config = dict(
    d_mlp=2560,
    vocab_size=16384,
    parallel_block=True,
    init_std_down=0.0,
    lr_head=0.00618,
    dataset='wikipedia_en',
)
Each number is 50 + 10 x the weight over the matrix's rms, rounded and kept within 0 to 99. Layers, rows and columns count from 0.

# layer 2 MLP up, 2560x640, rms 0.105, rows 759-802, columns 320-399
65 57 45 39 49 48 60 49 39 44 51 55 36 73 48 52 44 44 38 41 41 45 46 45 56 45 49 45 47 59 56 54 62 55 61 33 50 37 60 54 47 48 56 47 53 52 46 44 71 51 32 60 37 39 51 61 64 41 43 69 50 60 38 35 33 53 32 60 60 45 64 41 53 66 51 29 54 57 39 53
44 51 49 47 51 41 51 35 48 59 56 40 40 56 42 59 52 58 59 48 48 41 47 45 52 53 44 51 57 59 50 54 63 50 45 47 51 49 48 78 53 50 62 17 62 57 33 46 63 57 54 45 61 50 59 43 53 42 55 43 43 56 59 38 51 36 38 58 37 68 32 33 46 50 60 65 43 56 52 52
58 59 41 68 63 53 48 51 56 35 60 60 42 26 47 60 42 62 56 44 47 58 43 34 55 35 56 59 44 45 47 47 33 39 36 56 60 44 37 65 49 50 38 53 62 48 57 47 43 58 49 31 53 26 38 43 54 60 50 59 37 49 48 53 57 71 58 64 46 38 63 56 57 52 55 59 42 32 52 30
44 45 47 47 52 51 46 39 59 53 51 58 52 31 68 65 57 41 49 50 50 49 59 46 64 63 39 29 50 46 38 54 56 34 50 42 32 61 54 51 38 61 68 60 43 40 64 58 51 65 42 59 58 28 62 47 56 65 64 51 52 61 57 51 55 47 58 46 56 30 36 56 48 47 60 50 37 53 49 46
44 50 47 71 42 34 62 51 52 50 51 43 47 57 73 62 46 66 35 59 37 48 42 53 40 56 64 52 56 52 70 29 56 67 42 52 49 49 38 51 46 57 49 44 44 58 50 27 40 58 31 15 43 57 52 39 58 46 63 41 53 49 58 55 44 28 38 30 55 64 53 53 49 37 37 71 34 46 50 36
45 66 34 39 67 40 53 70 43 71 37 51 75 54 47 73 38 48 60 70 54 37 47 44 32 50 45 34 39 58 41 41 40 39 56 45 53 51 29 57 34 33 47 52 44 42 73 43 43 54 43 45 60 38 46 50 52 48 63 40 30 45 57 57 27 44 31 50 47 53 38 66 57 62 57 34 38 61 48 68
39 58 72 40 78 39 37 44 55 43 69 50 53 39 47 43 49 54 30 59 38 39 52 52 55 33 38 57 65 56 53 50 44 59 46 55 35 63 53 39 65 50 42 30 49 37 49 57 41 56 61 31 46 56 37 40 47 41 54 60 48 43 57 44 51 50 59 46 40 63 58 63 49 46 43 40 56 28 44 25
49 69 41 53 44 29 48 57 37 62 55 66 54 36 46 60 20 58 56 39 48 58 60 30 47 55 40 53 53 51 49 33 55 72 57 55 58 65 36 57 47 30 43 48 55 53 55 49 48 54 40 39 56 31 47 40 58 49 63 62 39 41 51 41 40 62 54 54 53 73 46 37 56 56 39 60 62 43 32 65
53 38 60 57 51 60 64 47 58 29 38 46 56 46 51 56 63 62 22 43 41 50 39 48 53 38 41 59 47 53 64 50 54 49 38 59 49 41 53 44 52 48 45 44 41 55 50 56 61 63 51 55 34 48 63 51 69 39 51 44 52 44 50 50 50 41 58 44 49 44 39 60 67 59 54 62 55 59 49 30
43 57 58 51 35 39 53 45 45 55 33 59 61 31 50 20 55 46 66 28 51 40 45 50 48 43 47 44 45 61 58 46 48 60 55 40 72 45 49 41 62 63 58 41 66 44 48 69 39 55 63 62 43 47 55 60 44 38 39 45 41 52 65 56 51 61 42 55 52 63 60 53 55 37 67 35 44 61 59 37
31 56 58 45 43 55 45 44 45 54 55 57 46 57 50 66 66 44 45 55 44 52 50 52 60 38 78 54 39 49 62 44 45 51 56 65 43 47 54 39 49 44 55 66 52 55 60 50 68 63 57 45 53 48 64 50 61 39 64 60 65 44 45 65 59 48 49 42 52 52 53 35 55 52 47 51 44 42 54 56
53 58 51 60 24 53 61 58 39 51 43 48 58 50 44 61 50 47 54 53 37 50 53 48 50 46 37 54 47 56 53 35 51 44 43 43 48 43 34 47 55 60 57 56 45 45 60 42 41 38 56 58 54 43 47 44 44 75 51 59 62 55 46 47 45 37 60 35 59 58 42 44 51 58 43 53 35 51 36 51
48 54 55 64 40 39 40 54 37 49 54 40 54 46 47 42 53 44 70 61 49 45 53 37 30 60 40 35 44 64 69 33 58 72 56 61 52 65 51 41 55 52 25 56 47 52 53 50 37 37 50 68 58 54 43 42 37 52 42 49 35 35 56 50 49 44 54 45 59 60 45 44 71 54 42 60 59 61 63 53
49 45 29 51 60 30 38 54 44 42 56 28 60 42 51 51 44 40 42 55 48 43 46 43 53 56 46 60 59 65 65 51 53 53 52 58 50 62 50 50 33 61 53 58 69 54 60 34 34 55 56 68 49 52 54 51 43 39 57 68 48 69 42 45 75 51 38 25 58 53 41 38 43 44 40 54 36 44 68 36
55 64 40 59 35 48 45 47 43 36 58 49 43 43 48 41 50 53 36 51 40 78 42 35 37 50 42 52 40 46 71 28 59 60 52 58 47 36 53 41 55 63 43 42 40 53 32 52 53 29 37 45 44 53 58 53 46 64 43 52 44 47 51 53 61 50 48 62 60 57 67 30 51 63 56 53 64 51 58 54
40 64 35 54 51 46 54 70 42 60 34 42 36 50 43 48 53 42 51 73 77 41 36 50 53 54 44 43 37 71 45 35 64 56 53 36 58 31 62 62 64 45 50 61 44 41 50 52 57 47 65 59 47 49 51 59 46 36 45 42 55 38 48 40 29 66 58 45 58 55 61 47 61 43 43 62 55 51 50 46
51 57 63 51 46 44 63 56 53 39 36 39 29 49 35 54 45 54 57 54 55 35 49 46 31 43 51 79 47 58 31 34 53 50 46 57 45 50 73 57 63 68 37 43 52 40 53 43 52 59 51 67 41 47 59 46 50 50 34 35 62 31 38 58 54 58 46 33 39 49 32 39 75 62 65 42 57 49 51 44
59 56 53 60 47 53 73 32 53 38 51 64 47 41 49 49 37 41 45 56 57 48 44 46 49 58 47 34 43 52 43 57 53 53 55 56 28 61 52 44 54 55 44 41 42 36 49 54 39 56 42 57 47 51 41 53 72 61 57 62 48 57 24 44 36 45 37 66 50 57 40 52 58 56 47 57 57 66 42 46
64 72 43 52 63 52 52 59 57 54 38 31 68 49 34 48 50 45 56 35 44 43 60 54 53 61 56 63 72 33 58 54 47 55 37 47 72 53 60 32 63 47 63 53 66 45 42 53 49 40 56 57 35 59 40 75 37 55 40 53 62 61 59 40 36 46 46 36 56 49 42 56 44 53 41 55 71 57 47 58
42 60 54 40 52 50 35 58 53 62 47 34 50 63 44 54 50 51 64 52 40 52 43 48 45 54 30 68 62 53 57 49 58 37 65 42 62 49 52 65 44 59 59 55 67 56 54 56 57 56 43 55 34 40 47 35 49 55 44 42 48 53 50 51 54 51 46 50 50 45 45 60 53 38 34 61 52 45 54 47
51 35 61 66 44 43 50 49 50 45 43 27 55 55 55 42 76 34 37 52 48 48 38 42 47 69 44 67 44 53 66 49 53 50 44 67 50 64 44 65 55 56 50 52 69 51 51 54 52 49 45 65 62 48 38 47 53 52 51 34 55 47 63 47 60 59 56 40 30 56 39 58 28 46 62 67 60 35 44 50
38 53 44 31 47 49 48 43 24 44 56 48 61 57 60 60 52 40 51 56 32 63 41 52 60 40 24 36 62 51 48 55 48 52 49 51 39 55 38 57 66 45 40 38 57 37 50 47 64 36 35 58 38 51 51 43 46 59 50 72 51 65 49 77 39 28 47 54 35 48 37 52 56 42 42 37 50 37 45 32
61 45 40 49 32 58 64 47 60 29 49 61 49 40 66 57 60 59 37 60 31 52 56 52 46 54 53 44 34 68 40 35 48 35 48 55 39 44 51 60 48 53 67 69 46 51 59 53 44 35 56 48 71 56 57 36 51 55 44 40 47 36 48 80 50 61 54 46 36 40 55 54 60 50 52 51 49 41 40 57
47 40 44 64 59 37 49 66 59 44 50 63 48 46 41 42 56 64 35 45 42 50 57 57 47 47 62 65 63 53 60 68 54 53 44 48 39 43 49 54 54 56 58 64 75 48 55 50 60 63 40 45 39 36 59 46 41 44 65 47 43 49 57 47 65 48 49 44 48 35 50 66 50 42 45 58 55 46 54 58
64 43 38 54 73 46 65 53 47 54 54 52 52 64 44 46 50 50 40 38 56 37 43 44 58 53 46 51 60 55 48 52 37 66 44 48 56 61 49 46 56 52 61 63 35 52 60 59 53 46 53 44 50 53 39 24 46 47 49 40 58 65 34 60 56 57 45 45 57 60 42 56 43 55 47 55 50 53 75 58
49 65 45 47 55 41 56 53 37 33 70 53 40 49 62 44 52 56 54 44 49 36 44 42 56 64 50 51 52 62 62 41 63 63 50 36 43 47 28 60 55 67 43 61 34 46 48 62 49 47 39 45 51 51 53 61 55 15 48 43 53 57 63 55 50 47 49 48 45 59 46 43 66 31 44 36 56 58 62 48
41 53 63 44 57 35 39 40 37 43 34 71 65 40 57 40 41 50 68 54 60 57 40 56 51 64 49 37 67 46 79 61 53 46 35 46 39 49 46 43 54 44 43 58 43 49 34 66 61 41 47 46 48 48 60 39 52 35 57 44 36 55 45 51 37 55 31 49 37 34 49 46 68 28 33 61 49 54 36 49
41 28 42 46 61 46 36 37 52 59 47 54 47 61 58 57 30 51 56 46 54 53 76 43 79 57 57 27 47 49 45 47 46 61 51 46 48 37 50 51 47 52 44 46 45 58 46 59 55 53 44 42 74 44 66 49 57 54 58 64 54 69 71 52 37 54 43 60 56 60 75 47 50 41 67 39 43 62 46 47
48 54 59 45 43 43 45 42 56 41 52 62 34 43 52 68 55 55 71 46 37 56 54 49 45 49 51 49 55 50 41 48 65 63 41 65 41 58 49 44 47 33 33 46 36 48 55 47 42 60 66 62 39 48 57 54 43 30 41 57 53 56 52 59 66 58 41 67 52 39 35 44 47 63 54 57 54 47 67 58
75 43 85 28 40 39 64 35 44 57 62 58 57 51 47 67 40 40 48 37 51 42 63 36 51 46 56 39 49 59 36 48 50 31 54 53 40 27 63 42 55 44 55 56 46 63 57 54 48 73 58 43 47 48 44 55 40 49 46 60 42 46 40 58 54 67 55 60 55 53 54 40 64 35 56 47 43 48 41 61
50 44 59 73 49 50 52 51 50 69 56 61 68 42 45 53 41 25 58 53 35 58 37 37 52 48 34 51 44 59 66 62 38 56 41 54 65 45 54 54 42 64 58 49 55 48 54 51 68 50 36 39 32 46 74 42 59 46 32 60 40 36 38 57 38 60 39 56 57 55 49 64 60 53 55 47 37 51 40 54
42 45 55 49 65 40 52 51 55 48 35 30 61 54 22 51 40 43 26 41 54 60 72 46 55 46 58 70 57 43 47 52 68 54 31 75 46 55 53 47 58 59 64 43 55 52 71 44 71 49 41 49 59 52 58 47 56 45 41 43 53 56 50 44 70 30 32 49 43 47 37 58 57 51 45 40 70 49 48 38
53 62 45 49 54 51 54 59 65 48 43 49 58 47 53 60 53 56 20 44 55 43 62 60 62 49 46 59 57 34 45 35 42 48 37 47 40 52 52 49 67 53 52 45 37 47 54 46 40 48 55 45 39 56 40 51 53 49 55 46 64 56 54 52 69 40 60 39 57 67 38 52 57 55 42 47 44 58 62 37
63 57 62 39 36 54 33 54 42 71 65 49 51 40 50 49 46 55 63 67 75 41 56 27 26 51 48 66 46 57 68 52 63 48 45 52 47 62 56 54 55 34 58 62 50 55 43 47 31 49 56 59 65 52 28 65 39 52 55 49 38 59 36 47 48 57 46 59 58 58 57 54 38 73 61 61 47 26 55 62
61 58 60 34 56 50 59 41 53 51 46 44 38 32 27 32 65 46 53 45 65 54 47 44 43 54 58 54 39 51 61 44 48 49 24 57 70 43 56 62 58 43 47 32 41 41 33 76 44 51 69 44 36 36 47 67 47 49 45 57 45 47 49 60 28 31 37 60 48 41 18 55 41 68 51 62 48 45 30 65
45 56 46 46 39 54 41 90 31 50 35 51 44 49 27 45 52 44 69 47 55 50 48 35 62 55 47 49 59 22 57 44 53 34 42 41 63 59 47 42 66 40 41 44 56 47 65 52 42 54 44 61 37 37 58 46 33 59 47 40 44 57 44 56 41 43 54 46 29 44 55 62 59 43 33 50 56 43 71 53
49 56 29 47 51 31 58 55 53 63 55 63 50 54 45 34 44 53 53 66 34 41 46 60 49 36 57 42 57 50 44 47 52 26 41 49 34 62 54 53 46 59 41 44 59 35 51 48 54 52 61 42 53 58 68 39 66 37 43 43 35 53 67 65 52 38 63 32 68 40 59 48 30 46 39 57 55 53 30 49
81 40 45 40 59 38 50 61 46 62 35 60 63 53 56 54 47 33 58 52 41 54 39 42 53 58 65 56 71 46 41 53 59 51 50 43 61 53 51 45 45 48 49 61 49 40 35 76 70 63 41 63 61 51 60 54 51 70 60 49 55 34 42 40 58 51 43 42 68 46 60 45 54 44 59 33 48 30 59 67
51 51 43 66 57 28 50 44 50 29 56 53 57 73 47 59 50 68 62 56 62 43 54 42 54 43 37 40 55 43 44 46 55 47 44 38 52 54 57 57 62 40 46 39 38 44 72 59 53 57 53 56 48 66 52 39 39 60 47 57 39 73 36 28 47 49 55 64 47 59 42 51 37 50 54 57 52 39 54 42
43 46 60 52 50 52 45 47 64 44 51 53 44 48 47 51 38 63 40 61 43 60 42 66 52 58 49 53 55 52 48 48 49 42 52 45 59 45 57 50 37 34 60 47 35 37 50 47 63 60 55 67 57 37 38 38 66 23 35 57 46 58 56 62 60 58 58 47 46 69 51 63 43 50 41 54 55 48 70 39
58 56 50 30 40 37 54 49 50 70 36 63 48 58 48 60 50 47 66 37 46 45 48 40 28 39 74 53 46 54 45 45 47 49 60 33 53 18 44 52 45 52 59 49 52 56 49 53 64 42 78 51 48 38 47 48 32 41 42 54 52 55 54 39 59 45 45 68 74 50 41 55 63 36 50 42 59 59 47 63
40 50 53 44 36 51 54 45 49 39 68 62 42 48 46 47 61 53 46 56 48 43 43 32 74 40 49 56 51 47 62 47 45 51 30 39 50 50 47 42 62 53 55 40 45 51 53 59 54 58 61 36 55 59 52 60 41 41 39 43 54 55 25 65 64 53 66 50 50 54 50 52 31 54 47 51 56 54 65 54
41 46 39 36 50 48 47 53 60 40 50 55 50 59 67 52 77 50 56 50 53 45 47 48 51 60 62 54 50 56 48 58 53 53 50 35 65 56 37 48 47 54 53 67 59 40 40 35 48 50 54 34 65 40 47 60 52 42 60 58 49 48 37 47 33 53 42 49 38 48 38 38 28 48 32 31 39 41 45 37
54 46 43 41 48 56 42 47 57 41 39 34 52 56 28 50 41 41 52 59 47 57 46 47 53 47 39 45 60 39 44 50 34 63 37 64 46 48 58 63 60 34 48 54 55 27 65 36 43 32 62 62 46 41 51 56 52 70 45 47 66 54 60 38 55 55 47 39 40 39 60 49 65 56 58 42 69 44 36 44
# layer 2 MLP down (transposed), 2560x640, rms 0.081, rows 759-802, columns 320-399
47 41 59 68 56 55 70 27 59 42 45 57 50 59 53 54 39 45 47 49 57 50 63 60 52 65 55 45 30 46 45 43 55 31 58 76 44 62 33 40 42 42 45 67 57 54 47 55 66 53 63 42 44 45 50 61 64 54 55 33 25 40 45 56 46 60 50 50 60 70 43 32 44 56 56 51 44 42 54 53
65 27 44 35 59 42 39 54 53 50 47 48 59 45 51 50 46 64 65 50 37 47 55 72 38 43 49 43 54 50 74 45 34 54 49 51 44 55 66 47 48 34 45 44 67 53 62 46 50 30 58 55 65 47 40 54 38 55 48 71 45 52 67 51 48 51 45 52 47 54 65 45 53 49 68 60 54 71 42 33
46 38 57 57 59 66 53 56 42 42 57 38 50 41 47 66 54 59 51 40 60 63 39 42 63 66 34 50 47 65 33 54 51 36 51 38 42 40 41 41 48 56 54 46 40 32 47 54 66 50 60 53 34 55 29 55 55 45 52 62 64 58 61 44 56 38 52 62 50 50 54 52 56 50 44 46 38 59 44 40
52 57 36 52 37 56 49 35 43 46 52 54 41 62 54 51 48 37 62 58 50 45 42 54 42 53 42 65 52 55 48 51 51 28 49 64 60 52 56 47 36 44 53 47 40 53 57 57 41 50 39 48 40 71 51 56 45 32 54 45 60 64 61 48 45 57 47 58 59 35 51 37 44 70 58 56 53 70 51 67
65 40 39 50 39 31 53 50 53 58 69 52 54 54 53 56 55 64 43 50 57 50 42 32 46 50 63 56 50 58 52 41 43 40 69 52 50 53 58 46 54 37 57 56 51 40 49 52 49 46 62 54 59 38 50 60 49 29 37 25 63 70 52 57 53 55 55 71 61 52 44 49 43 53 68 55 46 68 69 45
69 15 37 57 54 59 65 61 61 71 41 40 49 71 48 57 38 49 43 49 56 34 51 52 35 49 48 39 47 49 40 62 60 58 53 38 63 63 35 39 33 32 58 59 47 51 40 42 36 39 44 57 36 33 40 48 49 53 40 43 48 65 63 50 46 38 61 50 52 45 50 45 45 56 56 51 33 48 57 46
50 57 47 47 49 43 41 44 59 48 50 54 41 54 53 55 45 48 52 36 50 59 44 51 40 47 51 41 56 49 56 58 49 63 43 27 46 43 46 47 64 47 38 42 52 56 57 38 40 42 68 48 49 39 52 47 47 44 56 64 43 33 45 38 22 33 47 51 56 47 51 49 47 47 42 52 47 54 52 58
58 77 54 46 40 44 66 64 37 50 68 64 51 64 26 44 58 54 44 52 60 48 50 60 70 35 54 54 53 71 55 29 61 61 38 51 61 26 56 57 47 42 37 49 55 59 56 66 48 49 64 51 61 48 39 47 56 54 33 45 47 50 55 73 55 31 53 64 46 47 24 42 42 57 55 32 46 43 54 42
43 47 54 55 50 52 47 57 61 48 46 50 55 48 59 54 40 50 59 48 51 45 50 58 33 72 45 48 48 46 33 48 45 38 50 69 47 46 47 57 46 58 57 51 56 55 41 45 45 47 44 47 47 34 38 27 51 55 47 39 59 47 51 48 49 47 78 41 41 35 61 59 45 50 27 37 57 57 59 55
65 56 51 45 49 47 37 77 50 47 66 50 49 58 57 49 52 49 42 54 47 69 63 63 58 41 58 30 48 53 55 54 47 46 38 46 59 59 46 39 49 54 44 57 55 50 51 52 58 55 54 49 53 53 58 44 83 48 52 60 57 47 56 46 56 66 64 41 45 49 38 40 53 35 52 54 63 43 53 41
59 74 29 62 55 46 56 50 52 47 45 42 41 59 54 70 45 69 51 47 49 41 45 54 43 59 55 53 52 57 44 74 58 67 45 46 56 65 54 46 54 47 57 48 46 46 50 59 39 41 34 49 52 50 32 38 46 38 70 66 57 52 46 57 48 58 60 53 69 62 48 44 54 62 41 56 47 68 47 49
42 65 46 63 66 55 42 53 55 57 51 57 54 46 47 41 43 65 49 54 50 63 67 66 59 54 47 44 41 62 54 48 51 48 46 41 72 27 68 39 50 33 47 31 57 67 56 43 43 52 66 56 58 41 38 74 53 47 54 37 46 58 37 46 54 51 45 55 58 43 54 47 25 59 55 51 52 53 58 54
54 69 60 62 42 28 27 45 47 44 45 47 48 45 41 58 50 41 46 43 31 62 70 28 59 48 52 53 65 38 57 53 57 47 68 58 27 57 47 40 60 56 53 51 42 48 48 41 51 52 49 67 52 40 74 47 40 42 56 58 46 40 46 39 48 33 54 60 61 56 27 61 47 58 58 56 40 52 31 47
51 36 45 53 52 52 43 45 41 48 53 56 60 64 38 53 65 54 35 53 29 60 60 61 69 46 57 52 49 54 55 51 44 56 43 44 45 56 52 41 44 34 43 70 50 47 49 48 47 43 52 44 54 46 61 49 65 35 33 31 65 49 35 71 45 40 60 52 63 57 36 63 47 69 52 32 58 54 44 55
52 39 58 40 49 32 58 43 49 42 42 55 54 48 43 60 45 50 51 61 51 44 62 62 68 54 61 59 52 43 58 58 37 45 61 33 54 54 49 47 80 35 41 54 46 46 55 46 57 35 41 53 50 51 65 68 36 69 60 41 43 49 53 55 49 57 55 53 58 50 57 59 46 47 43 34 43 53 47 45
49 63 45 55 33 45 46 51 49 30 42 46 48 53 52 46 36 60 47 58 45 59 57 56 57 55 62 53 66 27 46 50 37 44 45 80 29 35 42 56 56 48 53 69 48 54 38 47 38 39 59 43 40 62 17 52 42 48 42 64 54 57 50 53 50 50 43 35 54 59 52 51 64 54 38 55 57 59 36 56
53 69 68 52 46 45 33 39 53 05 22 58 45 32 46 71 42 54 47 55 46 69 55 51 63 34 62 68 40 61 62 56 13 67 56 44 46 53 50 56 42 73 50 52 52 62 59 53 43 52 44 64 26 60 64 56 52 54 49 38 53 57 64 63 47 64 35 46 73 54 40 47 58 37 37 54 41 49 50 54
55 51 35 55 53 55 51 69 55 46 40 40 49 54 48 39 51 54 43 42 61 63 48 62 65 50 47 47 47 54 64 42 55 65 50 68 42 54 46 56 62 52 34 56 35 26 76 55 59 35 54 34 39 64 68 39 59 52 48 56 34 58 59 39 47 53 55 39 49 44 52 67 51 35 67 43 42 61 46 41
47 26 44 50 46 33 25 61 50 60 46 47 52 48 49 54 55 30 38 51 56 32 45 56 60 56 46 52 48 31 36 54 51 43 59 68 39 38 51 57 45 42 54 43 49 59 65 49 63 60 59 43 49 41 44 50 45 62 31 45 48 52 65 49 55 42 53 48 66 39 47 57 70 38 45 54 45 40 59 73
33 44 54 52 49 48 45 44 41 62 50 52 51 53 57 57 43 48 59 60 43 48 53 51 47 24 64 61 32 49 57 44 60 53 37 42 44 45 55 55 55 37 45 55 42 59 36 42 32 57 57 45 43 42 45 29 41 45 43 47 49 47 48 37 62 48 49 61 47 46 33 66 47 41 60 59 50 58 43 44
41 54 49 42 45 42 46 51 60 50 45 46 56 59 48 30 38 42 64 42 47 58 51 64 45 36 50 58 63 54 55 45 46 48 47 42 50 58 45 57 52 60 41 50 50 54 47 59 33 49 68 44 44 60 61 45 48 62 48 63 58 52 54 50 39 60 41 55 57 60 57 58 54 43 33 47 54 53 54 52
51 41 70 48 60 48 35 27 54 67 45 54 37 43 42 40 32 47 50 58 43 52 59 34 66 44 51 59 55 38 25 61 37 59 38 53 60 65 55 50 54 52 39 59 61 55 67 57 51 47 56 53 51 42 54 47 47 42 48 60 61 38 44 53 46 52 52 56 64 53 49 62 59 50 59 51 57 45 40 44
79 49 54 53 59 67 37 48 58 27 66 41 70 59 41 57 34 60 59 41 54 36 45 46 62 46 52 54 48 49 43 44 46 63 63 48 28 61 52 45 69 42 45 67 45 36 47 61 52 47 53 49 24 70 46 45 60 62 28 45 51 46 68 47 58 48 57 52 43 60 58 54 38 57 65 50 60 66 56 51
61 76 66 47 43 72 38 35 52 50 48 54 47 52 58 43 36 39 43 56 56 42 68 56 54 27 50 45 38 45 63 55 44 66 49 56 44 62 50 77 53 58 38 52 52 60 52 63 40 33 50 64 36 71 60 39 42 53 41 51 57 61 45 45 40 46 49 47 55 39 42 48 55 49 43 73 60 58 52 52
38 74 47 40 36 41 50 47 48 37 45 40 61 40 53 57 43 59 59 60 42 48 60 50 45 47 46 57 36 45 50 48 62 36 43 47 53 48 33 46 47 56 56 45 63 64 33 51 52 47 59 57 41 58 61 59 37 53 48 71 61 46 61 25 41 58 54 54 36 58 47 43 41 63 55 31 45 41 29 40
51 23 58 43 61 57 44 53 53 54 50 53 68 54 51 34 49 55 41 34 54 50 50 46 37 76 44 40 50 59 62 39 56 52 57 75 45 66 68 42 55 51 37 42 38 45 62 42 37 54 48 57 37 66 66 36 59 32 59 44 49 71 50 51 43 24 68 56 43 51 63 23 48 69 50 46 57 59 54 51
43 31 43 45 59 45 62 45 37 58 55 55 58 53 71 42 57 65 61 51 67 43 39 31 51 50 40 41 40 67 38 56 39 54 41 27 56 53 54 47 56 50 35 69 71 31 57 63 33 53 46 73 77 44 51 54 55 50 41 50 36 54 46 46 53 37 35 38 50 69 39 35 51 52 39 44 38 33 41 49
41 45 53 46 46 75 49 38 67 42 62 45 55 52 56 54 41 27 65 61 55 48 64 66 55 57 51 40 37 36 52 59 50 45 45 37 44 58 27 54 63 50 58 48 45 41 62 33 27 29 53 54 44 65 42 50 37 35 50 61 64 48 46 45 71 68 43 60 59 67 61 45 29 50 51 60 65 70 36 48
62 57 59 62 54 55 43 45 53 49 55 48 47 51 50 54 73 63 74 42 41 47 48 48 50 36 50 59 56 48 54 46 56 63 35 33 48 46 61 64 46 63 54 54 52 42 37 48 58 44 42 39 58 39 38 45 55 46 54 59 42 41 42 53 38 66 56 19 38 69 62 61 31 41 50 37 45 51 54 46
56 25 39 59 51 44 40 50 74 63 58 42 51 39 52 49 56 38 40 51 27 58 42 47 54 58 38 49 61 66 58 35 29 44 55 56 49 55 59 63 58 46 61 42 63 57 64 56 43 34 58 50 47 77 57 39 51 64 40 40 47 56 36 52 52 62 52 47 45 45 39 39 65 43 56 62 51 44 40 52
42 46 82 63 48 58 39 57 31 55 44 49 85 67 60 48 44 44 64 53 52 45 64 51 35 65 38 31 43 56 50 47 50 53 45 47 47 41 48 44 40 50 43 63 54 47 47 38 50 50 38 68 58 45 54 48 53 56 62 48 49 66 54 41 46 64 45 41 47 54 60 60 34 44 59 20 43 33 35 55
42 69 53 50 54 53 59 65 67 54 37 39 51 47 49 50 44 59 57 53 51 47 55 48 51 41 52 41 48 42 40 66 53 58 53 64 56 39 37 32 55 52 52 45 50 55 52 65 59 47 38 51 45 44 43 47 37 54 37 34 61 42 48 44 43 62 57 48 55 54 50 39 47 50 35 66 57 52 61 68
41 52 25 65 51 46 47 47 31 47 55 48 48 42 41 42 55 46 39 68 50 47 42 53 54 49 64 43 37 51 36 36 63 46 42 50 45 54 49 49 22 58 46 55 72 44 55 51 55 49 30 51 64 55 56 35 38 54 49 60 36 60 66 41 36 48 32 45 50 55 66 45 64 40 48 63 53 47 43 41
47 37 39 46 26 63 66 36 54 58 48 55 52 42 49 52 34 46 49 49 42 46 58 43 52 58 52 63 40 58 38 65 57 49 41 63 51 38 56 63 39 48 46 45 48 38 54 43 46 47 67 50 48 62 52 49 44 49 51 56 48 56 44 45 55 57 50 58 53 61 55 41 59 40 42 50 47 39 61 59
82 33 60 54 32 55 59 47 57 42 31 49 31 45 30 54 58 54 57 40 63 61 63 47 54 70 49 50 54 54 46 44 32 36 45 39 41 62 42 54 61 54 58 49 43 50 30 49 57 49 41 27 61 41 27 52 64 56 48 49 33 62 45 74 50 64 45 46 56 61 41 42 51 44 47 57 55 48 45 37
42 49 37 59 56 56 52 40 43 49 65 54 55 61 49 33 40 67 41 48 42 38 32 46 32 32 44 57 37 59 58 50 53 44 48 52 61 52 51 37 51 35 52 41 60 46 66 40 54 56 66 39 51 55 54 65 63 39 42 43 35 55 54 44 42 56 45 56 58 45 51 53 61 51 50 40 63 59 51 48
58 34 39 67 49 40 56 34 32 47 52 41 53 34 53 51 39 51 64 59 48 33 73 63 46 55 34 69 45 27 45 46 36 46 75 53 55 48 46 46 61 50 50 61 41 58 50 62 59 43 34 60 46 59 82 51 45 54 51 34 42 37 60 49 40 29 52 49 56 55 49 26 41 45 46 48 45 36 49 69
48 55 58 65 55 63 47 39 43 43 58 29 74 54 53 34 50 40 55 44 66 50 35 36 54 40 56 53 46 43 46 40 32 53 45 44 37 56 52 51 56 48 44 50 56 52 18 53 46 39 62 56 56 52 53 64 53 38 63 42 48 41 67 22 52 29 49 57 37 40 76 77 55 35 43 60 44 37 45 55
39 40 58 48 64 58 51 48 39 52 42 63 36 43 49 46 63 58 65 70 52 46 64 56 44 55 40 41 50 45 47 55 40 71 67 43 48 55 48 39 54 41 59 45 64 54 41 73 49 54 32 62 34 55 52 48 49 43 42 50 53 37 24 64 49 31 41 52 32 50 50 35 44 74 35 47 41 59 38 45
50 58 60 44 52 63 39 45 54 62 59 61 41 52 49 49 53 44 54 60 34 53 49 36 57 62 47 39 46 61 69 47 45 69 44 40 45 42 53 38 42 34 55 57 39 57 41 47 55 49 61 51 41 41 50 50 60 42 57 61 55 41 49 56 40 45 42 45 50 54 56 49 43 52 74 43 68 42 50 36
63 38 56 36 45 50 51 36 38 45 58 62 49 53 49 47 49 53 51 56 45 50 66 44 59 50 48 31 39 37 53 58 63 69 64 61 48 63 53 47 29 43 55 35 45 42 24 50 60 52 50 68 59 59 50 53 43 40 35 50 30 43 64 49 50 40 47 60 47 48 54 50 46 44 49 36 31 38 52 48
41 89 61 57 53 52 51 64 64 57 51 44 54 60 49 55 54 48 56 43 51 32 41 53 36 52 43 55 43 53 55 43 62 62 45 47 43 51 47 46 44 48 46 52 53 55 45 67 54 51 44 60 55 51 62 35 43 47 49 45 50 55 61 55 54 49 50 47 57 48 53 67 62 46 66 52 49 58 39 56
37 79 49 35 63 58 60 35 43 36 67 65 45 55 43 52 56 60 53 46 44 54 40 70 42 55 42 44 64 57 47 59 53 42 63 48 42 52 64 49 53 51 42 52 57 37 49 39 27 31 66 36 53 54 58 50 33 51 46 53 51 53 54 58 47 58 55 51 50 65 42 53 59 52 49 50 47 60 44 53
44 26 49 52 57 48 46 46 48 58 42 58 51 60 58 47 60 26 52 51 52 34 69 48 47 36 51 35 48 54 63 61 57 64 55 60 50 47 43 39 50 71 45 28 45 54 33 39 50 56 42 49 40 63 72 55 47 70 49 43 46 56 45 35 54 58 30 62 40 67 61 48 53 46 58 55 51 42 59 55